From a checkpoint of a small transformer trained on Wikipedia.
Size: 2 heads of 32, 1.7M parameters.
Each number is 128 + 32 x the weight over its row's rms, rounded and kept within 0 to 255. Layers, rows and columns count from 0. Numbers have three digits each. The size before them is the row's rms in percent of the matrix's.

# layer 8 MLP up, 256x64, rms 0.22, rows 192-255, columns 0-63
084:138138180128126141083152152115169176136116107143111094189097177130134085119160120147197082103158092153120096163085208097176138132141151148155130100166161172160172162140134111171113071118145103
106:133152126107090155158184153054139100108052152074107091107119099116090089162144085082150152156126086136082137085125138091102104137118131091146126144139189114087115121103160144098168102187110076
105:115105180132077111157144114065117126116131099114102110146100120083150126144200101145154094132117128083144088108076121070161094116135096081137110113111127163074144073198174113141088098197110145
084:089090118164118106114104102108090103205089128059113078101100081130142172070174114097138130122199111082081083129144107112125165151082072106099160114144145138107105131098146107140159155155142106
106:097089153081087124144156121144192106168097155120058161136126138076134147149129065074113143095119089158119092125125096149155103138165097126148098085110084129128047084131144113106093153184139085
088:055131133119115161102165124080166092157115088151132123085136135132107104115175143154100108124164054126128144210089175096162117083130143102107096092140109096110108130186186165134170111157164099
102:171099131106097096100145184176197130161063146106125103137049118116118092136146116132082139097149128092143102123124166170108156132115093105129134138130116097104086077150122107083173074180161066
083:151072115065137159114130147104114118093115073106137096158085074121114140144113147096160200069166156195118094138086139109118092154163099113108126116156143193154099107176121124085073134140122086
102:150131092115065121111104198106153092120114113154099114176124147165095140141102049153129131172171112121072135166125097079102108136144174154160148196159146074103124102134164101070116106165106144
088:125064125136158095045131174102154143147126088148167148150149127141136125192133100072174119125151103112164096148138122147179097168116134122155129086139074148124115096180102081114106105204070133
110:102130202127058135120120109180196112122118127083084080135154125102116136117170093124125140140183090152110117087082136124173087154158176052160118084105164115116114111123105104173167115160151110
121:133135154077122191087134191110140084119105114092121161112101165127084081152154060095116116122200136157077088149131127077146143157100158091118182099105126115117106100137192064120133104131119144
104:167102149071090115103131149156123111110125171126112101142095151079142118148162050067160152147147136128131136071108146122157105090120162115158107144214148082109072074124092100168093121148111075
090:101130118124158133190161114095106086120114152130103098151099149123163127124138165183103046099182114122109120164134137115191170154196121065077178175138147163149103129105173128113099097151162107
106:155136186139151138145096157098159105153104117079118101150118133079079139151154109081174144074118164101134076157087108104187109171136073147162165175154094079127095127059119151152126150162097098
095:124109146115193144139153144092145108155118094127140100184090149130128123123101107119096064107161137059079069166122140147145132086126099122134138172172143175122141115136247124142082162162128135
089:099092101096148156113136139157125130147164122130133059117103191084072107149079177102117110171160090124110100082108132123070155097108110128039147138167131123131136142110119176180077129191137127
096:164053131103170131118120209148171148157068091097133061137106140112127102105060104151138142125125129112093109083130104084131112103159086127182118170118107093090128106180125123105184117168116145
109:122100187151155101109127151101134130145122107100152095100133119127096130161103097075099106126156135082085067144085131129165085141131121092165157092094106164071041130126108118179106056174168148
112:122055087096111111126155180131129112158112080099130118210096135123155064134119115128118125124214140118167112124089190080151104101144115093119119121155120161122147075095138100076112134192123104
108:171105155108101097164124136128138095153128122131119058124134093058090104107167110164127118134172087146049068110125123092129128171131113054153175112096172165153161085152169114103109154145144091
079:124148178139171153071112131110210143141111148130071113174065104130128172140151075144116131113159160109136082133072151149160139194115163128128158174148104162168148134182141097123118173134180150
108:140116088119065168131170151132152060158093120080086069103119110087144134124201079168119125074163082168131109141123183174139082133161113108123108125119153113096118112115166078118153155162160121
109:111063181111109079119096140130153114189125115088103150118095112058086126118177097112116077068142114167151103143132136141172107125136106065189174087103133123156131072131145105159147090172140125
103:118101088108109149126155129108144092155141097119073114112091152112090086084141146143154078121180105121120107190163111048102123063097109054114152062115097136099112131141140092178134081124095107
102:093116130143096076082134138197134093121084119113081109134120087056158158102157176135149097101135119079117116088117167154080154144163101076099140102135111157075111134110107098180159069155167155
097:118120168129084094147153142124147128131137097129122073097125130020098142173137047091143160096149141105091076093130148158144147165145081102148116136173150181113139128128098162096100069144090156
097:135154096135096147095103152127119098119036119110112105090153180089158108177204102158140055116146143128109108134111102121089101149161136132168136146156141142115084079079107108076151079140089171
111:095102175083075104155147133121132121105107171110137099131118137101092108186094143088210096116159086175115088082146116104149133166131070096153186087106119142103070108118087075124137111128144082
094:156177122101126083119162158117157118111117093107093115105138162131117155154148075080124137099119064107061122156097173158146065154125136076161153146119160109124125057153153191125069133155183154
121:173134127120068145081130159202166049168121063087119127184131146136101084128126132114155104105130138092094100124103126072169149160140124165102133117126090153087090126098150104138201118118145165
116:117011120087100122135170101151141115115048160038099111164134156099139109164081109125138088102124116109111127130127216126141150111099105110130134135135123128114127079087093107111155129132131156
093:096112175117112154163123119123142135132132079031146106123140136106129125111151116107105140084158059170124094169112183061162116188121198121146197136142143159123181112150142087105146128137128161
105:149086170127124087097139090100120090155084141126074078128148137099137091134141175156123088112169165093130093093107133155116101141076130088188105116132071100094107119093065064108157063147124149
094:072116104095075177116189105094128127147107087099077084157115088128127105082106154152197104088156147138110143151103132111189126079065112113151157130156070168152114109167145142108124123137101182
094:139114081122159174098171098176183093118101061103085067103140188099166089103107097124129143170100090192119090178111151112134113173144102064095110098145108149127104136139112157100146134124100135
104:133086133065151122102149148163134116189094130054089111163141205121110119169140108100130157076110141142069123158110100153121112193138050179095162153119145112144099117161159133134169108137144108
096:075076139162141085088158109083123114159088096123129171159081126124121110155140146065119164125182138118145082097171167074143136150128112151151101119125086157058055093126159121094141176126165109
094:118079148150161102135132210083115100159137061108104070103107126114130097186180145172139058114123127135138081147097094075196131173087116137131148096138112111102145081104114157137111126163105128
090:146144117070105059133101176161167065154113127102088106130138147150139133115160144112133085077135087175118135101111211128183164089101150139137143174195160108114160101168127164128147085152130154
092:133088143092112160100102115110175093130053103119097128104157157106135132185123080101087051066127096123106065190107112155128151140164095145110149184101095130140128101146109176129106161144138080
095:079095144111143076086134180086126109154110124102117073136042126127112073102121093141108081152121033121068092148127120117104116120161144160110120154131170136114150117172180108128104112176123165
115:091082149160086120107148105108145115113044150134133107153102164082100129130115078144086138137161121137077138180115118069129107141162122093131162140151125111109089035144166129113076147170196109
088:171107157125098152118138160122179111200114166091087122136150142059093087146141061100090179144171096135096089099097134115112109135147100112205130090163100152139110111112099162103171139160166099
094:131139128132098132095126096149163122133086181147134140087135219107150100131131130065219141171162177131121151126131112110138134138124162103109136142143123063139069083110131161051189140128151111
091:138120142069103094130135120135167151167103156086067093152128145108125161127143139124092185056122093116157116155102251159107123168145114118128117133137144136102125125187193135142104148152177141
111:086091128087089150111133115105148110165095131125102143178123130104061153154086088124136135115177097124154142126144111120122071164126123142149140051126096154171101070161116075149117162183200074
087:150097124135175132081135153155141128156117052078166158130042133129150177112110148102114144113130101078085078133100140134112126181189176060096128131129121101133140086135138107128143114188184127
093:128104180121081051117129116114118088159135150088120120200109119124122073149152049115126180101113129122085120113091129120206125161113129130156097138163086101070066143105137098082158112118128132
094:137130140090157177166162137195127128149086117111147120135105144087069101115114140090154095137166155122137157108135165116149146146142091089110069109191074146153151102084125175095110119186191197
107:123148134102138118156150141193171107075083130109118069137115121109090127196128085136130108105133149110122071170127084159112099144088084061125202134149134103110124104098061094140070092157134124
109:169133065090114126146196130136141097101130156135082116149071171108140107093157091039124152116202104142116121150101143119201073174166096123120140167151124093146159117132162143142098118143110154
098:116135153150113124162196103118112068127129153132129119126103082119111065168137081105196092125150132117083151122105172095147069182110131131103115086176131094108069099121183076172136124183125135
118:085132129121114110103119167139159098166120111098138138185102116090119117140174145162166144122189164094128112104103115041164151130162119074096113128132130143064116091117131174082144081220113159
120:098081145149132110109163181091132093134080119051083101089130125077066049164172038087146130147148106153112107165158122139141100153107089121137141101120133138106112109145080135117140129141122170
116:126100123101030114102123166100162104121116140081100101137136132075128122106108125131106160165161098161132115148104172125109179098171187100113157091143092204136108098104147059109190112104106115
115:135099113124161209097107117103125086152129092075101084148085127095110091109121143110149062106185099146141132176130132093114080129167174065101128157095151184096110096113110059141102123150106123
098:112107146160172094081188027152197105122132117120101109111097145131140126123121146158130131175171097143101141130076153113133043087139130108163146122182148111103118144173158161157137068139123110
098:149157124125072145086122126175171111113115172121146066195119155085098087176095129130176138094179173129121137096115110102154172162124088114122150100113188152108126091093124075107167127119192090
098:134141106045124171101077130176126101125090105115138163133111146086091104154128088131149088087154152110046113153084121122099194170137118141090073120099050140135117096139152138152102110135172143
105:088163159141108090108122144099223091207076138117085143162122149084063129139142102153170090172159139119074108143093142151107159133146118097158130141154168121127094110082129168088154101119115106
089:167130122125104110084140112142162123109084153135099108175083150108188166157115129129159098144156183131119041140082139102123141065116064144131157201158154170112078119152114091143093127142085101
112:151132135107117144141174177118141110100150116147110147155095145117080099126055100119217156138201112133109104126115175175096131159089141135128125083180091111083059114113124109182151116109111075
095:110098114108184170105089099096176109149104119109098147153128111137113122125163115108222099140154085164127127135110152152175200124144164118136091151152152228121123104141095148078093163157132160
# layer 8 MLP down (transposed), 256x64, rms 0.185, rows 192-255, columns 0-63
092:165127087138140086111133136140075086109134154094152165140166084185134129100157036146136094145183165121147162098188134126134139153093100186149153135098126093082097109091112128155072179147110149
097:170163121099127103176171133185157144096143086165097145130153083198125086119124118137057140060172112100130166097142105106093135108177155159095137193161144106150153105127144109066138135153159128
093:114094155111169117162095065166126169135101096090116104145146112132076147106059133121109158157166130137073120161123116163159129148161163094060142126149032126152112097147082102068095129147116113
083:150117145117135122139142097168073181153143122152123118162109050169144106117119134142130132161097091092102122146139166181107076104149195124167105168171136107130138228158122119090122136169102189
109:120129136169185110151118150085136172165166146169220081132122109124090099111137067121105081174116112083153081093110074145136124118147159126143164123168151159117166116163112166138099185168138095
084:103129131186097087184103104193158104104106137164108134147193096163154150108112091105127097092143104109158184140150095151107135165146078142132083119110141167110100127109066102123118058134055147
095:108126137092153130131141098117121173125169173171103134094178077136142118103078163184086092148108085139103151081102070168114161127106101100138165069094167121151151157153102161079154138049121144
090:163111119101180087150157139088221143141146100125148157104117161075105141145159123157141154155066081109123119093172155075162137104113159152101157153129110127158107090082072114156169201131134141
100:143140097170122081145122072198113069133085175050162121132113151088151160167118102109154142088099136154163170112138127132102115126090094187109119072067064123104113122125118114089156111147115114
077:127077161145116114172073087131154130108181186112144198131183110117126146115138126140101188123043066104108106184170127122137116074092091085121105151125111132120127121131123125123178133098071131
114:144113124088214144112125093128100130158121075123137175101184130146190118200132169130123184084140118129200127086125082072140112152084116160142161125087138130119155098163127137153151172132165117
144:145144160112111167137103099113123067117100075167130107118169183122143105073162114148099063148133201087120093153180101101157141087133149119154125136142151133104170104115237104131152121107131149
090:101067114129140102105173149138077099188074113144132126120104177136153165090143117130127146126136079063115164161171122079124114108029125128137080172119126114172110172183091115124110102105117111
079:146128174131054088091098131114144116065091110099115140088113137101084140144159204106096113091123114061106148116133117162113088128136182160131137104117106090115083127117074173142139094202167137
098:140172137157125154081140131171136143107158079223153151078154107124107086120172071145155139108117162135095124110184110129178127113137178103115155143109115154124160149131103158040123064136160120
103:151142084121126119094129153140175099131144139063096149127111133120121118131136094095204150180107076208141191123098159143101115182094115116125130111069147133144161107179058068123160108137133138
097:113137151168156130153139143108121163142069133150062175105158061134130142154189080157207088146114120095111147173127120078149100170143094146129100108130113164158129092151171100145154145053098132
085:132179104122102147137106132102141111108169161191057201185139141171129162142169137165170102098156153084122146161141160178135160172132112105061086119148148125113174126094119095123142094095081119
080:085150126131122193154072107126079151158139163135189091153189096135125118107117179097117138158161117091140200149099138142125116159109128113109088066151115162090142117150144103152150099079189067
118:151161151136130094188082191143122094107102097078152127109179203128103117142119142129059152151133106156166148130095110108130140053152165119124108094109124116126043106166180127136107088145153106
092:169102143107102109126106132127141052125127143119126101108143187170139118096170185127067165131111062141140114126152085123080097082133199138158104090135112116144099086127096190092096156171095167
081:167086129162165138201128151170127084072167133147120107099097114130118114144184142149179121110103115164153147069133168120163118131077182107140118095042091112121143109149106131112097116053118149
113:127155135142209108087141067138117172093149130143179163074160117095136119126155152216065152148139157143102097125118134156151150074152122117180173139109114123136141132148051142113096137128150081
107:138126091079187069181107122118047148141074117092109134132140203146133107091163166139102117105119132124110110177149116080131151126129148139158152079110086184117113095127051140146138172156117151
115:094136077142124085126064100097093095148176173167147103127109149083143110169133110134079153170160138170112066122107109118172116083148152100157048142163172140103120054148128133151141109163150146
105:128167157142141096160098161128133132171135157146151177138127163150032109036120117093131119124100124151131147140195108117155089051131090159083074105135142105183121098101116120101118159124122158
098:110155095189162134157153132146102122158085124064158138156148134193120094116127198193136108146115109155146174175152153142074120120131139116131134068110113067068102160109164091163146129166138168
099:160172114163172110145139158128169107121091131129150185120193147138080157141121104080117151137144038169176106167135127152107212115081094122102084112127096184132148125160130110173156117109136109
127:097160110101182175165130145139098165088123089102122095110171134133139070174145206114142085099137162080146093052138138087156106177150129060161113117113151142152146112132146111147172129178127154
090:126165098095114095122101175151111177156126154136129065099102122085087067159097188121153145176068116135137160117126147114122128126184114135170109090143155121147141091131089210135068128068132153
120:116170068118143124114105118172100106137119121167115137140104074072131146151170163150156164083109073097140172127114104108079139143116175132079157131187124107160125166090175175198078127126149178
141:080104164179128109124150128105167170134101137112169149110158159136151075148157111160169104140094184164107142098171124147139128090096075163151094168080066081193140136078113122118139105074087132
093:096185109121135165123108110136142181149187124172055159118093098173131101148103103147113166036154065146153109138165134154069106146164115100100168138153172118163102181119138151143121140119113140
094:133083115102085116139135081140119103159083135128136136116125053131056147096146136154099073105172143101099163108121121181099157091147148169132077077117085141182125139090094162143112078083179155
093:138162128129151124160131149169213032159173110169185209092161118137127157111075171106129089171149136144117160121120146166103167110127154112135154133132127121108109109102104182115144154103170108
087:103159103101184136089095146184106170084105094107159126139089151157171091135105172112170218094128160127146147149093130122123140193126160094169077117121146147105130165119129111127130047094123160
112:107078149150171137099138157092120146111149102144093170173137134178079143163079127126180130100125208126103162196102074172141099121156126099078141102143127107131088187077125161099124097157118148
088:108192135142100154158113136179186127103108157139120135108195168103103138159115104138164129124181133105070122165158120130155147173119135073164175082151138051191103092175170117147143155121135136
087:109222118123120089171141170153145144115089154126212148101140176137084155114162149080132106128110113090132115143151096150122134131053125114133072141135129134184137087083141178131081174106144095
081:063152119142128075131090117170154052125124077172156126112140162147114150110117167163109110170120132124084129137176100142113155109066103150178132091146125092134150109165185155143113211076113149
091:099130151126098165110082143103116100025145102105201154135157086111073138147143133155126105123111094104156156163139155086176067172140157125124113132149119177105110115136143191059105094135129139
092:175134163180108122111102165147107115129081176127139113070111065172145141141156139110159155142149147115149111094131120092111177148135136076128090108139172113123229174130103089129157059079101117
164:175149139111104238131098116169151113099125116090094117121105149100063114122132117121100119166080141074105114095204085164155107142128107094178157071140121081102124094123122168116108163137119148
112:133112147104135148130131131108186074130106122117099122133105243085126158136146084105161128106128072155125109123157172118185105178123125102178155122158123135080104058106153095145086099130187134
103:113118103084170112152180128104092157143118088134116074198105066142094139117143121169046127093087124141139097118105115130095128143121153130138133090142104161127164228138174119124065102147097138
082:126146141126170127136126147194105151134155120112158135159137111139164120089117129127168136108079150161116147131101123160132182005111145100146205107108152063093112132092094100161170119126069121
113:112167117159118039126157210130135111155156125159134124141135145135104101131077097124142125124170120088112069157109137147076142145176117111170164128111157183126097141168095175109066132094057137
080:120131133073095183147118140075149106156157176101109104136134091151116145112125125060102056171075166178141117183144097176111125122114109163127102112149143110083073105168100104189083150135102122
098:130147107135123122186125104185000031124137162095128123115091147136166159117143128149143143160117104108119161088156115133112113110124150130155061109119130125149165164162169131151137141154165133
087:093091165089078120131140176104108111133199158107080118127117108148104088209127130153128166139100137116179139133139154120105109115153110148134112087053149099085126044175193104133117122139117101
095:183145156155163059067143142100165186104105123127105183121126151075121083167125118097143137148096088123141107176117069060122153119150140121132110132126114170123139129116147189114145189076074129
124:158157116171130157106076145077171049147080116132147149091173130133128139128086126138185100140125127164148124109177153113147137120080133126138124146144131100110109092231206077124103163145141111
078:132130118108119136122113158164147105137078128093157181105105186133124173076158200169121151126088083150142186102146103147142149145127091127024120119091123162118184112175129089099130141090156102
121:192142148115111087135106127154116103124081087066142160177119165131091171109106102072147146098101164081195170172122158159156108133163139157111105159111156112175099095181134137111178145102112078
131:123116151160146082162141098102153076125139143166084182045126133033141151143147099106137178137106098108156105115172134086136097159093124075158148138064189130113111093135109124105162156108124143
133:152140114080081133108131113168190140072137136069081159049102118140192141159085128115086112196125077170155102140134120118116160112095076088127137110093135152149135128138106098071171112142148123
106:117119140175138090151104160111112076126139171136156162163079141085120152112109112041125112118134141117123148121106137091165054091093120139172143138133117122111129089144187142130179229175153105
101:145142171105096129135079191136126167106129086148163119163190122170103154111110113101177126110118126113184176136140220101133126126151112122135179135122133146162156200151124090098165097143136202
092:147136073099156115119108197175153139121123160161082169100132057151155134083072160123168171117132146092134119084115110137139141158169114153121190203112083151065129142134162118129145114122139178
082:081112139100095095146117149151110116124173135145220088159159114161134179150117148119171170095126068070159152152135102146118073121093156098137102118127202164177091093116150188147141109138127119
119:186158133104138153143128107132115198101147114164181154101095179122138128153125156133228125134216122147137112082126158132173140164139137064120096110140159109136128150176105179144142073135149114
082:119134134112128129174102152072102214123125118096152081167177087112103088120182146147141153161137091156128107124155117164145089070116155184184104161137097100075143120085124165171184102146130122
105:180143149178159159145107140136122092153140093041094175146126114145119130139145091154089134122169142152142125099175037179141123176133153170145195141119137174125125108136144148076093168144084127
087:191115083064120140119081102217124077143116161095100127124133177145142138179086107132066137135124112110147165158124085149093141115141158132094081122137121085086135105144082170140173123083171149